From a checkpoint of a small transformer trained on Wikipedia: MLP 576 GeGLU.
Each number is 200 + 40 x the weight over its row's rms, rounded and kept within 0 to 999. Layers, rows and columns count from 0. The size before them is the row's rms in percent of the matrix's.

# layer 6 MLP gate, 576x224, rms 0.128, rows 227-247, columns 112-223
090,193,233,197,168,173,313,226,262,195,179,211,217,177,232,220,245,180,191,173,155,202,256,209,227,139,214,182,162,221,140,160,82,181,229,188,160,199,229,112,177,141,184,262,181,208,161,159,151,203,209,199,187,239,207,224,175,149,262,209,255,147,170,166,238,206,185,180,198,238,196,225,218,166,197,161,150,212,243,94,202,257,168,161,143,188,190,147,167,228,231,246,231,207,164,165,158,164,226,190,242,123,250,153,156,110,232,174,206,129,193,205,236
105,218,189,269,215,185,277,180,242,173,163,218,152,178,179,240,266,209,232,253,189,253,247,169,171,201,178,198,157,195,194,226,151,186,167,182,183,164,189,190,185,169,160,226,227,129,182,208,193,247,220,221,195,250,221,151,222,153,248,193,237,158,128,120,205,221,213,168,207,233,213,229,176,119,130,182,179,209,227,188,212,149,180,155,134,161,182,185,244,179,210,151,230,305,183,224,180,182,136,304,160,188,203,190,171,158,228,180,197,194,191,249,255
105,208,259,178,280,255,249,146,300,224,143,126,292,223,152,212,219,170,149,183,228,212,225,218,168,171,200,212,192,228,198,197,161,201,219,179,205,130,213,219,251,211,196,144,247,263,175,161,187,172,258,181,114,237,309,157,149,191,249,225,280,126,133,191,246,166,216,234,197,218,157,203,228,204,203,195,218,160,229,176,174,292,186,179,202,151,232,199,242,204,190,208,173,180,183,153,155,235,182,234,182,201,225,199,186,221,112,273,191,168,145,185,226
088,178,219,227,150,227,179,175,289,179,261,147,203,133,198,137,178,182,200,148,192,166,217,181,184,193,284,227,235,241,207,189,130,220,208,181,184,268,232,224,203,235,258,233,243,261,253,167,185,199,203,273,217,157,174,175,160,234,179,162,209,212,215,134,271,150,199,164,208,271,199,232,189,190,156,250,202,242,241,152,106,251,155,212,232,176,233,213,224,220,233,179,239,190,115,166,251,207,250,206,164,128,167,188,164,229,209,148,134,242,267,197,229
107,207,199,281,165,208,215,154,247,184,198,220,200,180,103,227,210,192,191,273,224,244,240,221,148,235,178,193,186,167,197,250,138,203,204,133,172,204,210,283,207,205,117,218,198,131,234,167,205,165,247,270,149,155,188,248,168,232,282,204,267,141,168,232,179,127,203,277,204,252,189,191,180,237,166,275,246,185,201,202,223,168,164,194,212,238,190,120,175,161,191,208,173,210,192,230,173,164,110,179,253,138,185,199,219,176,202,198,156,154,224,164,224
106,246,254,177,268,180,260,188,207,152,206,184,155,230,186,245,268,200,180,228,256,265,267,135,133,211,199,187,155,258,164,268,140,206,154,169,148,151,168,215,165,188,218,128,204,168,204,219,159,200,230,258,153,264,147,205,185,255,252,189,216,237,152,222,187,230,170,213,201,171,178,167,158,135,257,258,212,215,158,211,236,221,214,230,179,218,195,232,192,190,143,254,136,141,215,249,160,167,243,246,170,195,222,190,193,211,253,249,275,174,201,178,234
106,235,249,258,130,224,307,156,228,159,180,208,200,253,134,142,263,219,233,182,202,279,246,294,190,154,209,128,238,174,226,191,195,192,222,125,173,141,243,226,194,243,173,278,163,195,192,151,228,198,164,162,150,221,148,173,129,163,209,201,231,167,208,152,187,165,189,193,225,216,133,227,198,147,266,274,177,212,169,154,146,210,146,240,177,175,176,185,211,204,170,203,202,177,228,245,185,213,203,153,229,124,254,207,202,196,167,241,178,170,217,273,292
102,170,228,178,218,202,256,248,198,161,146,255,247,151,171,208,174,259,208,160,241,213,212,194,181,123,214,105,159,145,218,222,142,179,222,129,159,143,212,224,220,181,217,134,172,180,160,166,193,262,216,290,224,220,188,228,213,152,282,198,302,203,93,157,247,191,226,224,197,172,172,219,216,141,276,219,244,179,233,196,246,197,176,145,171,142,242,244,188,221,166,158,158,182,219,243,167,131,316,223,221,207,201,181,149,169,208,205,279,140,213,172,137
099,231,262,202,198,161,256,186,186,151,210,200,211,197,170,228,242,229,242,166,226,245,234,258,243,226,235,197,251,251,239,222,129,200,180,200,145,175,282,160,251,166,207,260,175,203,255,185,223,220,215,188,134,198,163,223,123,182,213,254,218,141,133,204,209,172,175,269,197,217,174,216,190,180,249,229,170,259,182,153,190,158,200,176,182,100,212,247,200,207,190,213,189,189,242,209,222,226,182,221,215,136,169,231,192,232,224,222,220,42,271,231,200
090,204,225,162,232,180,223,231,192,238,222,192,202,173,196,255,258,205,241,184,202,219,162,273,198,216,176,216,216,200,195,213,137,154,223,165,179,170,291,214,216,167,194,188,174,211,197,182,175,253,182,224,171,142,193,173,263,197,248,324,287,195,146,186,222,186,189,236,228,232,211,211,138,250,233,177,238,232,172,179,252,212,124,203,171,283,244,197,229,226,153,184,120,194,188,211,259,261,104,245,227,162,120,226,195,221,257,255,193,147,152,240,144
101,262,190,201,257,168,209,209,239,198,176,212,182,164,169,256,198,225,170,203,229,238,237,201,199,168,158,235,174,242,227,214,125,213,231,250,280,94,227,252,121,164,216,211,181,156,182,167,181,145,186,227,160,248,174,246,197,107,233,261,211,124,208,261,207,147,201,194,170,256,181,153,240,258,275,226,196,239,151,159,177,199,168,224,275,221,121,207,297,184,226,230,252,175,229,152,190,204,253,244,209,225,184,198,220,194,143,263,242,160,211,167,234
104,227,188,253,186,167,249,176,270,222,197,245,170,223,225,169,180,248,208,221,221,292,264,193,260,227,142,191,182,240,194,224,228,168,210,203,166,222,280,153,235,204,209,227,97,139,217,125,187,320,130,164,173,227,188,230,222,203,271,211,231,241,153,191,159,147,164,256,185,296,233,182,183,152,203,291,184,171,228,232,223,135,154,202,207,191,173,150,212,141,146,237,202,147,197,230,244,193,213,194,214,135,209,195,206,198,261,278,222,130,220,276,221
093,196,245,189,170,217,203,180,275,219,198,241,166,136,239,206,221,200,209,237,219,274,147,254,223,182,124,224,189,244,187,229,198,173,239,236,244,217,208,247,207,202,159,239,204,187,240,105,197,194,259,236,177,200,165,159,289,197,161,239,257,129,190,191,183,222,258,244,195,228,244,159,145,235,206,193,230,227,258,201,199,256,216,280,237,205,264,179,208,174,213,185,208,272,188,202,242,218,204,220,174,252,108,228,180,163,168,249,183,174,210,164,258
098,231,233,170,223,201,273,199,290,94,172,178,201,166,220,223,222,176,182,263,141,285,241,183,141,140,222,160,213,205,180,277,143,130,210,188,142,200,254,215,203,234,230,208,144,248,189,170,183,233,205,331,166,240,159,199,135,232,210,211,210,141,177,177,182,138,174,174,172,276,145,117,156,165,184,239,211,183,241,205,198,197,187,203,214,135,181,152,215,171,117,184,225,122,222,201,265,207,193,285,211,206,173,187,232,210,240,203,222,121,181,204,257
102,262,187,228,161,158,237,250,228,177,162,271,217,215,187,226,197,242,199,201,206,215,210,205,185,186,139,184,241,134,228,237,154,162,198,156,240,219,169,175,144,215,235,196,209,157,153,166,184,224,234,276,172,228,138,186,201,153,272,172,126,205,191,218,165,183,205,166,213,243,152,274,238,120,231,195,166,230,179,160,253,209,226,239,187,216,184,241,218,147,169,184,233,296,182,207,160,206,274,271,180,138,195,254,181,199,266,232,214,108,150,242,193
106,237,209,235,217,285,206,149,236,258,149,249,222,217,162,180,250,217,142,215,248,246,172,242,196,182,185,182,216,199,216,175,205,217,220,169,213,240,234,213,258,146,183,234,217,217,204,174,252,195,202,182,128,216,226,217,238,229,249,202,226,178,180,189,190,152,197,207,194,292,191,279,174,190,191,221,244,229,167,133,185,206,198,246,226,190,184,159,184,283,223,203,218,171,187,222,235,235,265,195,298,160,136,187,80,177,193,231,212,117,115,208,163
096,197,174,275,206,256,230,209,215,116,122,273,198,120,227,200,224,166,156,177,214,259,236,232,170,164,165,152,137,151,254,206,171,206,240,165,160,150,250,172,193,164,179,196,286,175,186,205,221,236,255,202,150,244,199,167,183,153,273,207,197,137,182,146,178,151,162,178,217,243,204,194,240,162,194,214,240,242,240,172,183,199,210,198,219,221,156,245,227,267,209,150,188,238,156,261,152,237,253,232,197,122,218,188,247,125,202,173,138,172,201,220,200
099,250,159,247,258,135,171,225,233,274,237,241,203,203,199,249,173,197,199,254,186,298,183,179,183,148,128,191,266,189,177,147,211,152,151,203,218,244,227,194,259,206,240,212,247,216,172,194,214,267,99,263,194,176,185,224,155,192,211,246,212,228,253,157,211,180,215,174,231,217,227,198,233,174,243,200,197,169,251,211,166,196,130,208,161,187,129,248,162,222,123,246,244,221,191,193,219,214,198,230,154,188,206,218,140,231,202,337,153,139,204,263,209
099,236,240,211,212,158,270,215,200,249,204,145,247,185,165,291,194,186,240,202,203,262,185,207,236,271,148,177,266,240,212,184,168,196,140,206,199,198,198,132,289,168,199,251,219,251,236,183,138,230,193,205,124,176,151,232,209,164,167,216,172,207,193,180,180,164,223,224,170,179,265,245,223,227,207,260,253,134,214,192,178,166,195,182,185,159,171,167,180,169,154,206,190,238,178,215,143,191,174,222,190,178,211,180,167,138,240,260,197,136,192,194,181
105,206,243,217,146,228,204,149,278,243,214,266,237,237,160,224,203,219,197,175,193,270,184,193,174,159,257,168,187,200,197,266,143,162,215,161,232,147,238,214,206,214,180,220,212,197,176,185,231,217,133,262,201,199,177,202,247,202,214,192,250,126,155,184,195,154,162,164,196,255,194,168,162,191,178,287,195,203,207,156,201,187,210,203,240,245,223,146,233,169,186,219,235,154,166,251,211,183,201,267,245,124,220,185,161,102,207,255,312,168,187,213,211
094,288,174,284,208,227,221,251,176,201,170,219,216,195,144,216,227,216,157,263,238,246,223,172,163,250,116,188,259,180,183,143,123,238,180,132,124,127,172,203,178,163,167,182,169,152,243,168,218,165,171,271,145,254,209,177,177,165,214,153,269,212,239,150,206,184,185,180,140,252,228,197,222,218,227,247,227,180,158,146,177,218,165,258,167,156,177,170,147,146,122,192,217,158,159,207,240,232,160,176,187,174,239,236,163,201,189,156,221,130,199,249,202
# layer 6 MLP up, 576x224, rms 0.145, rows 227-247, columns 112-223
116,162,183,222,180,234,205,237,188,189,123,282,214,150,191,227,170,182,190,223,197,218,139,116,196,268,266,192,220,188,241,158,156,198,148,195,171,183,272,202,195,136,126,188,257,176,162,169,228,171,199,230,205,194,192,201,238,243,204,148,210,213,214,248,200,197,218,162,198,126,176,217,204,141,132,242,207,177,208,148,73,108,213,209,220,194,284,188,200,225,251,176,206,137,87,265,213,119,205,166,267,163,256,158,250,172,223,153,155,181,232,221,192
097,190,189,192,246,218,175,127,198,241,194,168,180,243,174,223,185,222,169,135,281,179,168,318,190,177,245,186,202,220,126,166,196,255,213,214,261,249,214,214,142,210,149,250,260,147,208,245,200,207,251,188,148,162,144,183,131,254,176,189,308,200,205,197,262,220,266,221,203,230,170,155,268,209,168,154,148,185,131,266,198,200,167,181,166,181,253,224,159,216,190,191,154,204,275,173,188,222,178,199,198,206,231,228,179,185,162,192,279,219,126,202,212
095,241,167,263,173,272,160,207,209,113,204,192,190,217,226,198,152,217,221,272,197,222,185,193,228,182,191,249,147,148,198,268,240,181,233,110,161,238,193,168,188,238,146,160,206,167,211,143,166,234,227,178,225,220,149,192,157,172,242,172,110,294,219,234,232,200,181,255,190,152,161,209,197,228,251,232,236,187,186,211,219,165,210,155,150,242,181,204,246,198,246,159,171,215,211,259,180,227,133,241,311,133,267,116,228,219,211,161,145,274,251,198,290
076,174,103,239,217,261,178,239,245,194,199,166,253,177,195,214,218,231,230,215,198,213,191,140,186,271,382,219,167,212,185,196,191,200,199,231,166,257,264,183,251,193,176,192,223,217,137,222,134,192,233,193,189,205,171,145,212,206,145,216,172,185,132,200,208,187,222,153,223,220,168,156,149,168,70,254,88,216,241,185,160,227,222,166,140,221,230,265,157,143,175,167,198,257,170,258,216,217,226,187,213,201,236,257,224,152,220,155,126,218,219,208,202
104,215,192,206,160,181,146,257,273,251,227,201,201,232,246,201,241,186,194,215,122,100,118,159,206,186,224,200,145,203,229,192,229,154,175,222,237,205,203,239,190,113,234,224,220,274,140,183,216,241,226,162,233,176,207,112,260,228,220,160,192,234,133,191,176,162,191,227,199,248,213,170,142,217,181,126,201,116,230,163,132,246,275,278,155,154,147,181,217,279,223,201,177,239,168,212,253,240,162,246,173,234,184,196,130,102,164,274,185,248,148,119,182
089,175,176,203,214,226,137,175,231,210,136,214,213,106,220,223,100,168,172,147,159,217,162,181,156,220,182,225,172,190,240,221,256,254,260,179,218,185,224,239,225,204,268,245,135,208,183,170,183,231,124,242,219,164,259,173,164,163,164,209,191,156,184,235,225,236,194,157,231,239,199,196,281,204,214,204,224,140,173,211,179,184,173,215,176,220,238,167,183,160,292,172,283,194,137,209,254,186,265,219,183,256,201,184,295,179,204,203,116,262,259,188,153
103,181,231,214,227,182,221,268,185,138,189,223,148,244,151,201,207,148,265,156,276,177,210,170,207,188,163,144,121,200,173,211,199,253,198,181,235,232,218,226,148,220,193,240,259,222,222,193,292,212,218,154,267,231,189,159,215,213,115,160,162,195,204,226,258,182,175,164,168,140,198,227,248,174,232,216,228,180,159,243,204,122,187,190,203,226,196,205,218,237,215,170,205,208,179,278,195,201,226,166,196,255,213,148,229,204,292,245,220,234,225,175,140
091,247,202,156,149,195,139,207,245,198,197,196,180,90,209,267,176,203,172,218,160,203,137,226,209,230,169,278,166,274,179,176,192,154,172,190,232,218,156,205,153,275,217,255,219,189,191,218,266,132,243,243,222,171,199,169,216,218,273,155,165,178,173,204,160,208,230,204,199,138,178,250,149,202,189,249,208,217,212,238,205,192,214,204,220,249,251,213,144,204,286,297,238,201,195,152,196,215,189,204,170,189,244,195,230,183,232,170,160,182,190,148,236
095,222,249,248,166,221,209,187,183,202,174,266,209,237,178,190,159,209,216,191,137,158,218,124,200,164,145,246,205,169,164,270,207,212,155,213,215,151,226,233,177,144,179,169,164,167,155,183,165,190,135,191,174,147,269,244,189,168,264,189,226,163,193,205,168,190,285,195,245,207,236,234,104,186,219,148,221,208,151,188,171,205,165,179,243,230,201,187,195,124,211,248,183,86,135,255,238,237,182,271,143,197,167,244,143,285,209,245,242,241,177,247,292
107,232,161,225,172,222,154,223,276,147,188,306,227,104,202,228,125,160,192,209,215,233,207,180,198,152,235,208,163,185,229,219,252,214,96,173,177,232,274,235,277,172,182,242,234,157,149,196,151,226,252,236,227,197,189,141,244,191,166,201,212,199,178,243,170,214,202,176,105,193,178,222,210,207,187,238,196,240,227,159,189,239,222,194,215,248,235,148,170,249,171,210,212,219,139,181,135,182,210,243,223,183,208,168,166,203,166,153,140,229,199,216,200
094,160,190,238,149,304,194,147,240,170,216,193,244,188,222,170,210,209,216,239,203,218,168,259,246,211,300,208,130,213,210,151,163,186,246,181,273,238,212,171,211,182,225,220,226,268,199,191,236,228,192,177,197,167,192,230,202,199,246,169,179,201,269,187,285,175,112,194,222,173,161,179,189,150,227,148,239,168,108,213,225,150,189,118,186,209,230,273,163,199,189,153,197,203,269,214,207,211,206,181,260,89,255,235,208,148,261,230,222,228,190,253,172
101,205,198,235,198,218,223,161,274,218,210,199,248,221,168,250,217,165,295,148,304,178,196,163,198,173,192,258,255,233,255,214,228,217,173,242,223,266,166,193,171,213,178,195,185,199,187,274,272,204,171,194,229,192,235,182,163,232,115,143,231,151,200,195,224,198,202,161,181,222,188,173,232,271,217,133,169,245,248,161,136,173,216,187,302,205,199,207,170,192,188,223,227,217,244,189,147,176,165,219,116,157,167,282,228,178,159,260,162,175,254,192,197
078,192,152,254,228,179,174,225,134,169,163,188,216,245,190,225,158,175,171,184,169,187,230,180,167,235,200,210,174,210,179,205,246,225,209,191,174,228,237,181,207,180,183,137,214,189,155,303,238,269,202,174,200,233,272,273,255,267,268,158,127,219,246,189,267,134,191,173,130,155,166,188,185,153,215,210,178,161,110,267,166,139,196,90,242,198,173,263,235,163,213,219,232,133,178,263,213,151,190,209,203,190,291,169,208,220,262,214,186,228,243,276,202
095,195,211,217,280,160,196,214,222,151,266,209,221,224,221,151,192,202,209,206,206,184,221,174,204,186,231,192,182,219,188,286,156,202,111,224,190,224,173,207,182,236,314,195,160,228,177,182,198,202,197,278,278,183,160,189,215,235,123,195,219,84,240,148,180,219,172,148,178,226,165,134,102,151,163,173,133,166,222,243,224,196,208,190,212,185,181,183,154,234,178,206,193,185,170,230,226,206,180,258,224,156,145,136,233,234,207,246,207,197,188,186,229
094,216,234,181,182,180,180,177,262,223,113,217,160,220,224,182,196,157,135,242,215,167,186,225,94,227,203,245,147,204,240,155,221,84,177,221,278,175,202,161,187,126,249,206,219,220,158,200,221,104,234,215,185,251,226,196,169,200,281,164,227,211,222,207,121,174,299,183,235,235,131,164,281,218,137,158,239,216,259,201,228,254,175,229,109,261,217,150,206,257,219,166,213,231,172,99,218,211,196,251,194,125,197,212,125,251,193,183,206,186,138,159,179
103,203,168,199,219,223,193,111,187,204,140,213,204,219,155,181,293,154,185,186,218,182,286,188,184,193,270,178,256,218,239,183,257,247,170,156,218,233,233,149,196,157,142,202,148,192,275,172,203,143,154,249,166,282,219,248,232,219,180,235,219,229,164,286,246,167,145,172,197,200,187,252,231,178,174,193,162,225,213,185,245,220,190,268,146,186,196,257,199,235,192,169,239,192,231,226,227,192,243,273,263,178,110,170,149,194,180,164,200,175,170,283,173
085,187,245,192,170,207,158,198,199,179,204,198,126,260,234,92,202,142,270,198,173,155,196,208,265,143,313,204,189,223,219,205,192,197,218,161,173,187,256,214,171,238,151,236,212,241,233,238,135,231,187,193,284,170,258,195,202,179,178,199,276,200,178,242,243,211,153,222,180,136,126,209,135,193,231,209,153,271,211,186,180,186,157,191,226,240,167,206,132,212,243,150,135,191,219,188,178,249,151,218,239,266,213,282,217,212,153,212,176,220,248,244,234
104,185,148,262,174,198,200,132,212,227,202,252,220,243,195,167,155,156,159,217,144,251,185,252,176,290,175,173,341,188,156,180,208,182,182,188,202,212,214,194,234,207,174,215,188,218,163,187,179,185,111,217,173,170,203,219,103,101,196,209,223,207,212,217,191,124,164,190,283,176,183,208,158,168,193,218,198,218,278,236,164,236,129,234,179,241,238,201,188,93,212,213,189,133,207,128,129,186,213,193,179,157,205,199,200,241,138,256,129,203,256,181,223
109,185,194,168,192,196,173,154,204,195,132,242,165,213,289,112,170,216,214,191,140,192,149,191,239,191,189,182,168,217,205,122,113,240,222,132,245,223,190,273,169,205,220,187,213,201,151,220,214,182,213,240,259,241,188,219,175,168,210,181,204,201,183,204,245,255,249,134,202,192,81,251,176,222,198,153,193,253,161,222,152,208,242,238,205,288,188,212,334,170,238,224,293,151,208,134,172,143,239,165,196,215,177,155,153,208,197,164,199,216,172,144,154
103,209,190,193,159,225,229,213,182,239,236,259,194,228,214,222,258,180,179,133,197,207,262,163,194,201,244,211,185,181,177,197,180,226,139,124,167,189,180,158,169,175,191,273,203,290,255,269,189,212,81,177,192,200,200,283,159,158,189,141,239,179,151,220,273,168,205,257,256,234,193,170,196,207,146,257,128,163,198,246,187,223,238,221,184,196,137,223,206,249,180,206,170,73,241,231,238,162,164,265,251,268,181,176,91,200,254,224,176,185,189,158,228
114,211,202,171,212,162,181,215,201,186,192,220,152,186,225,225,160,170,285,189,210,133,153,202,222,152,125,222,191,193,176,190,205,217,177,157,263,220,200,175,233,199,225,186,238,194,176,283,181,236,237,114,252,260,194,263,177,208,193,309,130,235,241,259,197,184,253,204,178,189,234,267,284,242,209,124,150,237,166,211,216,216,251,204,163,202,175,167,263,262,182,158,173,235,261,190,221,170,174,251,242,133,257,161,158,157,273,181,183,301,196,189,103
# layer 6 MLP down (transposed), 576x224, rms 0.112, rows 227-247, columns 112-223
114,187,185,273,163,282,188,221,131,225,104,262,206,206,222,194,155,136,220,214,199,199,256,235,221,162,215,141,152,126,194,222,154,209,146,190,238,126,174,214,231,193,144,140,230,237,224,174,235,217,279,146,200,189,145,172,205,246,187,92,193,210,181,241,200,283,270,168,194,221,189,216,148,140,207,205,171,208,179,216,154,216,250,179,165,216,185,201,188,267,183,236,233,115,192,218,192,220,246,119,228,189,235,215,187,180,182,173,167,178,186,214,156
095,224,232,189,161,183,160,163,138,208,213,219,282,196,187,223,152,203,221,223,265,209,260,235,185,230,214,181,220,143,253,140,222,262,236,165,210,156,190,207,230,142,171,227,150,243,178,206,212,210,169,230,260,171,289,167,150,222,181,262,203,155,227,239,208,147,181,225,229,241,152,150,175,227,119,223,275,201,205,126,250,173,167,148,203,242,260,225,233,173,169,134,216,149,194,187,191,200,114,189,174,240,286,252,243,153,244,157,207,200,227,191,155
096,283,224,225,109,214,147,202,204,211,197,261,237,163,237,240,182,147,242,223,172,222,203,237,213,147,190,251,232,160,219,183,248,272,171,169,187,190,242,165,116,179,226,115,133,195,199,205,196,197,118,202,166,309,231,186,230,180,268,227,278,233,234,117,148,259,190,169,184,240,176,235,227,218,189,211,165,181,240,236,220,228,214,187,260,177,174,167,206,147,239,248,217,284,202,267,258,195,147,196,163,202,172,175,311,215,227,196,220,118,203,150,240
071,244,256,136,196,187,228,175,158,223,176,268,161,219,193,218,184,254,200,214,243,212,194,255,200,160,70,198,276,164,153,182,196,203,202,196,182,175,135,211,183,184,206,195,180,149,236,209,263,194,213,178,198,232,163,194,176,195,224,252,217,180,200,225,147,265,180,212,172,197,243,254,208,215,325,183,178,219,143,154,299,139,192,210,196,183,130,166,275,202,189,197,225,192,209,226,236,168,175,240,221,166,165,221,190,221,196,232,250,137,165,163,153
103,239,221,208,195,180,173,179,126,183,142,187,270,267,155,146,185,160,222,212,108,202,169,184,179,286,269,161,208,263,185,205,220,219,158,243,137,204,198,162,198,208,139,235,202,266,252,200,211,184,191,167,192,218,316,214,273,200,224,263,194,281,257,166,231,115,315,177,226,212,224,172,142,161,246,209,209,236,237,223,269,174,198,201,291,158,132,221,174,224,184,254,197,218,153,186,259,189,202,244,232,259,213,145,215,202,274,161,204,178,207,182,149
093,279,225,205,239,199,289,245,156,148,216,148,175,162,230,252,219,243,154,230,170,182,226,175,179,219,187,264,138,213,214,257,254,139,201,175,208,159,158,278,151,237,204,155,173,146,281,236,166,175,258,224,146,237,219,192,176,255,190,266,246,255,178,166,148,210,181,217,176,232,183,238,135,215,209,228,213,278,153,163,208,244,129,147,121,180,249,155,248,218,234,184,151,220,257,247,215,229,190,190,170,150,206,204,269,268,253,271,207,188,240,165,138
104,212,210,194,233,226,267,107,186,194,218,172,226,194,188,177,173,209,199,227,227,157,266,163,207,178,225,181,227,178,192,232,246,195,220,293,161,168,189,243,206,260,130,214,198,178,124,202,179,268,217,214,200,246,219,190,171,152,162,229,210,216,187,256,196,226,137,83,204,194,224,117,125,102,259,162,178,231,197,285,190,217,215,165,199,161,251,274,240,270,184,156,255,191,253,139,172,239,161,218,158,216,213,181,197,209,158,195,233,190,190,224,186
094,183,153,219,192,253,219,214,238,202,210,240,224,243,231,143,203,216,234,207,153,228,172,210,210,265,241,218,141,241,149,157,154,212,161,227,255,204,211,247,150,251,155,193,190,189,188,127,166,188,228,264,313,177,211,176,171,214,191,194,190,207,193,208,247,139,163,215,229,239,158,236,170,200,180,201,170,169,173,208,259,183,270,208,250,205,251,175,168,159,247,206,292,244,217,237,176,152,244,151,147,225,209,270,225,191,254,233,224,225,204,165,192
096,147,187,227,209,254,155,229,199,202,166,311,235,298,202,222,142,186,153,205,150,225,152,217,201,181,153,284,177,198,179,159,257,152,207,195,188,226,228,188,204,137,181,203,148,240,103,92,208,149,200,224,174,212,197,210,168,188,157,244,182,204,216,191,179,109,266,107,199,215,290,167,198,192,245,200,184,213,239,163,110,257,191,133,204,234,206,151,233,169,255,205,223,215,180,235,187,181,183,228,169,242,230,240,263,232,249,232,214,168,133,229,186
107,258,178,190,152,250,212,221,237,140,170,217,151,133,242,155,189,209,170,217,211,279,147,174,139,203,211,199,184,189,205,286,194,194,172,215,210,186,191,220,244,191,226,138,232,214,182,203,199,252,222,232,221,261,173,314,202,175,147,222,131,183,195,206,161,195,245,126,147,168,106,178,268,214,192,163,249,228,252,145,158,219,182,261,147,188,194,183,295,201,196,199,235,203,191,201,257,191,174,208,231,243,270,147,188,184,176,159,161,209,190,185,283
096,244,193,245,218,144,161,178,179,174,205,188,131,232,202,140,253,191,143,215,219,222,153,231,179,163,225,216,158,254,256,179,196,280,189,212,225,205,234,173,208,184,168,238,182,188,146,233,199,192,151,265,187,184,228,252,232,191,161,224,299,221,228,203,211,118,178,172,145,210,153,217,274,198,287,132,198,184,174,147,118,157,187,151,197,226,228,118,181,233,214,197,223,193,188,232,238,173,195,239,164,150,214,314,274,225,215,238,190,182,187,196,270
105,205,246,267,225,295,192,223,158,203,209,230,207,170,213,195,190,136,187,187,143,204,149,267,221,170,211,195,287,205,207,228,179,271,226,205,204,189,235,224,145,193,156,166,165,217,125,250,274,212,157,202,178,240,245,222,238,173,198,251,171,124,221,239,212,174,143,218,246,283,179,198,272,234,192,170,183,182,281,271,177,224,124,136,110,252,251,150,244,186,244,173,204,189,138,236,232,209,220,218,235,248,161,201,217,191,186,234,189,163,216,289,196
081,250,152,179,201,188,249,210,201,192,272,191,159,218,175,203,158,185,174,198,164,190,162,204,180,252,165,240,161,218,180,278,181,210,243,203,249,263,220,156,189,128,218,178,220,163,205,138,301,183,200,187,157,253,241,220,296,196,259,132,213,140,195,215,195,178,161,204,149,204,279,235,238,164,174,259,240,250,203,222,171,156,237,184,201,182,188,227,276,235,195,195,191,216,172,238,237,279,280,208,271,226,163,235,250,150,229,177,114,233,148,293,216
096,198,142,206,180,260,171,157,231,189,243,220,269,260,264,213,196,270,202,247,190,265,218,223,247,252,201,174,243,185,187,205,195,216,223,201,268,185,220,244,268,231,193,217,187,279,131,230,208,241,161,238,189,174,176,200,187,214,189,177,180,163,257,134,276,232,192,139,145,274,170,197,189,172,144,255,160,202,201,178,208,241,228,153,214,194,224,152,316,211,254,200,254,126,172,249,188,221,226,219,226,152,175,152,152,231,234,116,235,168,229,211,269
096,220,226,309,292,279,192,267,224,186,210,169,159,241,214,183,248,122,241,217,197,207,252,175,196,153,77,208,242,206,174,158,172,172,203,198,183,216,191,172,238,209,222,184,203,231,103,187,220,200,273,171,203,154,248,265,212,92,234,190,186,182,157,158,183,245,249,197,131,147,164,176,187,209,192,151,280,188,199,221,256,209,245,132,175,196,223,215,240,247,161,224,243,115,201,157,268,145,136,136,197,227,161,214,236,153,199,157,144,216,190,218,188
102,212,233,221,228,190,221,219,155,217,201,189,229,166,222,202,245,204,249,188,144,158,183,185,197,233,219,208,185,244,232,173,182,270,172,211,256,222,161,149,173,182,273,235,171,156,177,201,175,166,162,196,207,229,133,222,145,198,147,226,203,203,156,232,224,246,236,237,290,224,177,170,165,248,274,130,232,204,176,278,267,134,167,241,204,225,216,237,218,116,148,227,161,134,250,254,143,206,218,259,181,177,185,201,197,198,182,129,195,264,274,259,201
089,177,241,255,212,196,215,135,108,165,167,276,192,185,213,241,203,186,142,227,181,206,162,233,192,141,139,192,199,183,259,180,196,162,210,134,210,165,154,135,157,176,279,133,171,216,130,195,230,215,149,150,186,207,145,177,102,204,333,229,229,227,156,242,205,173,124,233,223,258,200,243,187,180,223,210,215,192,181,202,212,180,198,226,279,212,228,116,206,219,216,225,191,199,178,226,158,230,181,269,242,162,171,141,190,240,214,186,207,219,193,179,192
101,134,199,173,173,284,243,270,184,173,221,178,225,176,219,198,111,211,238,151,219,191,208,175,213,217,237,180,143,216,244,173,110,250,175,195,151,208,154,121,130,132,174,192,217,141,167,138,230,230,222,176,156,192,198,269,200,184,183,188,215,129,209,225,220,229,141,183,245,199,212,169,181,220,211,191,163,234,204,264,197,264,256,236,254,162,285,223,231,163,228,197,215,117,135,236,212,226,257,239,209,204,174,203,283,231,152,164,284,222,160,169,253
105,159,266,213,202,204,194,216,263,195,204,159,222,243,180,249,131,179,162,193,186,191,204,255,202,175,171,260,193,178,219,95,154,246,132,124,201,174,184,188,205,177,170,153,186,186,160,214,120,192,135,215,159,179,197,294,286,170,207,215,190,170,204,134,198,142,231,122,132,173,183,190,220,225,173,237,259,178,235,165,187,230,277,129,185,204,164,159,219,202,183,172,260,154,215,271,213,240,177,177,171,175,159,239,228,185,245,175,189,231,191,150,194
104,207,123,210,255,241,192,144,168,232,201,127,175,196,164,155,147,251,173,186,129,163,177,149,188,277,154,268,123,213,183,255,219,196,130,213,164,168,201,204,230,239,209,180,241,178,224,187,225,202,201,237,224,167,150,243,150,231,176,203,179,208,262,212,201,153,197,171,232,131,204,228,85,213,174,217,209,172,215,117,185,143,171,177,198,219,189,151,90,278,229,286,194,251,192,175,198,214,256,178,168,216,212,236,268,181,250,179,258,149,169,219,211
110,176,187,201,242,215,189,191,207,169,209,190,194,170,147,275,204,157,189,205,245,230,192,187,151,184,133,195,137,209,228,183,150,215,243,181,140,205,245,162,161,197,228,232,226,250,198,205,258,146,271,199,221,183,180,199,210,194,162,234,209,279,195,240,172,242,178,184,117,243,221,246,137,234,257,208,150,225,246,165,156,225,167,173,195,186,180,191,243,157,142,213,236,112,234,217,218,161,137,148,202,180,253,244,202,173,211,239,196,163,130,261,186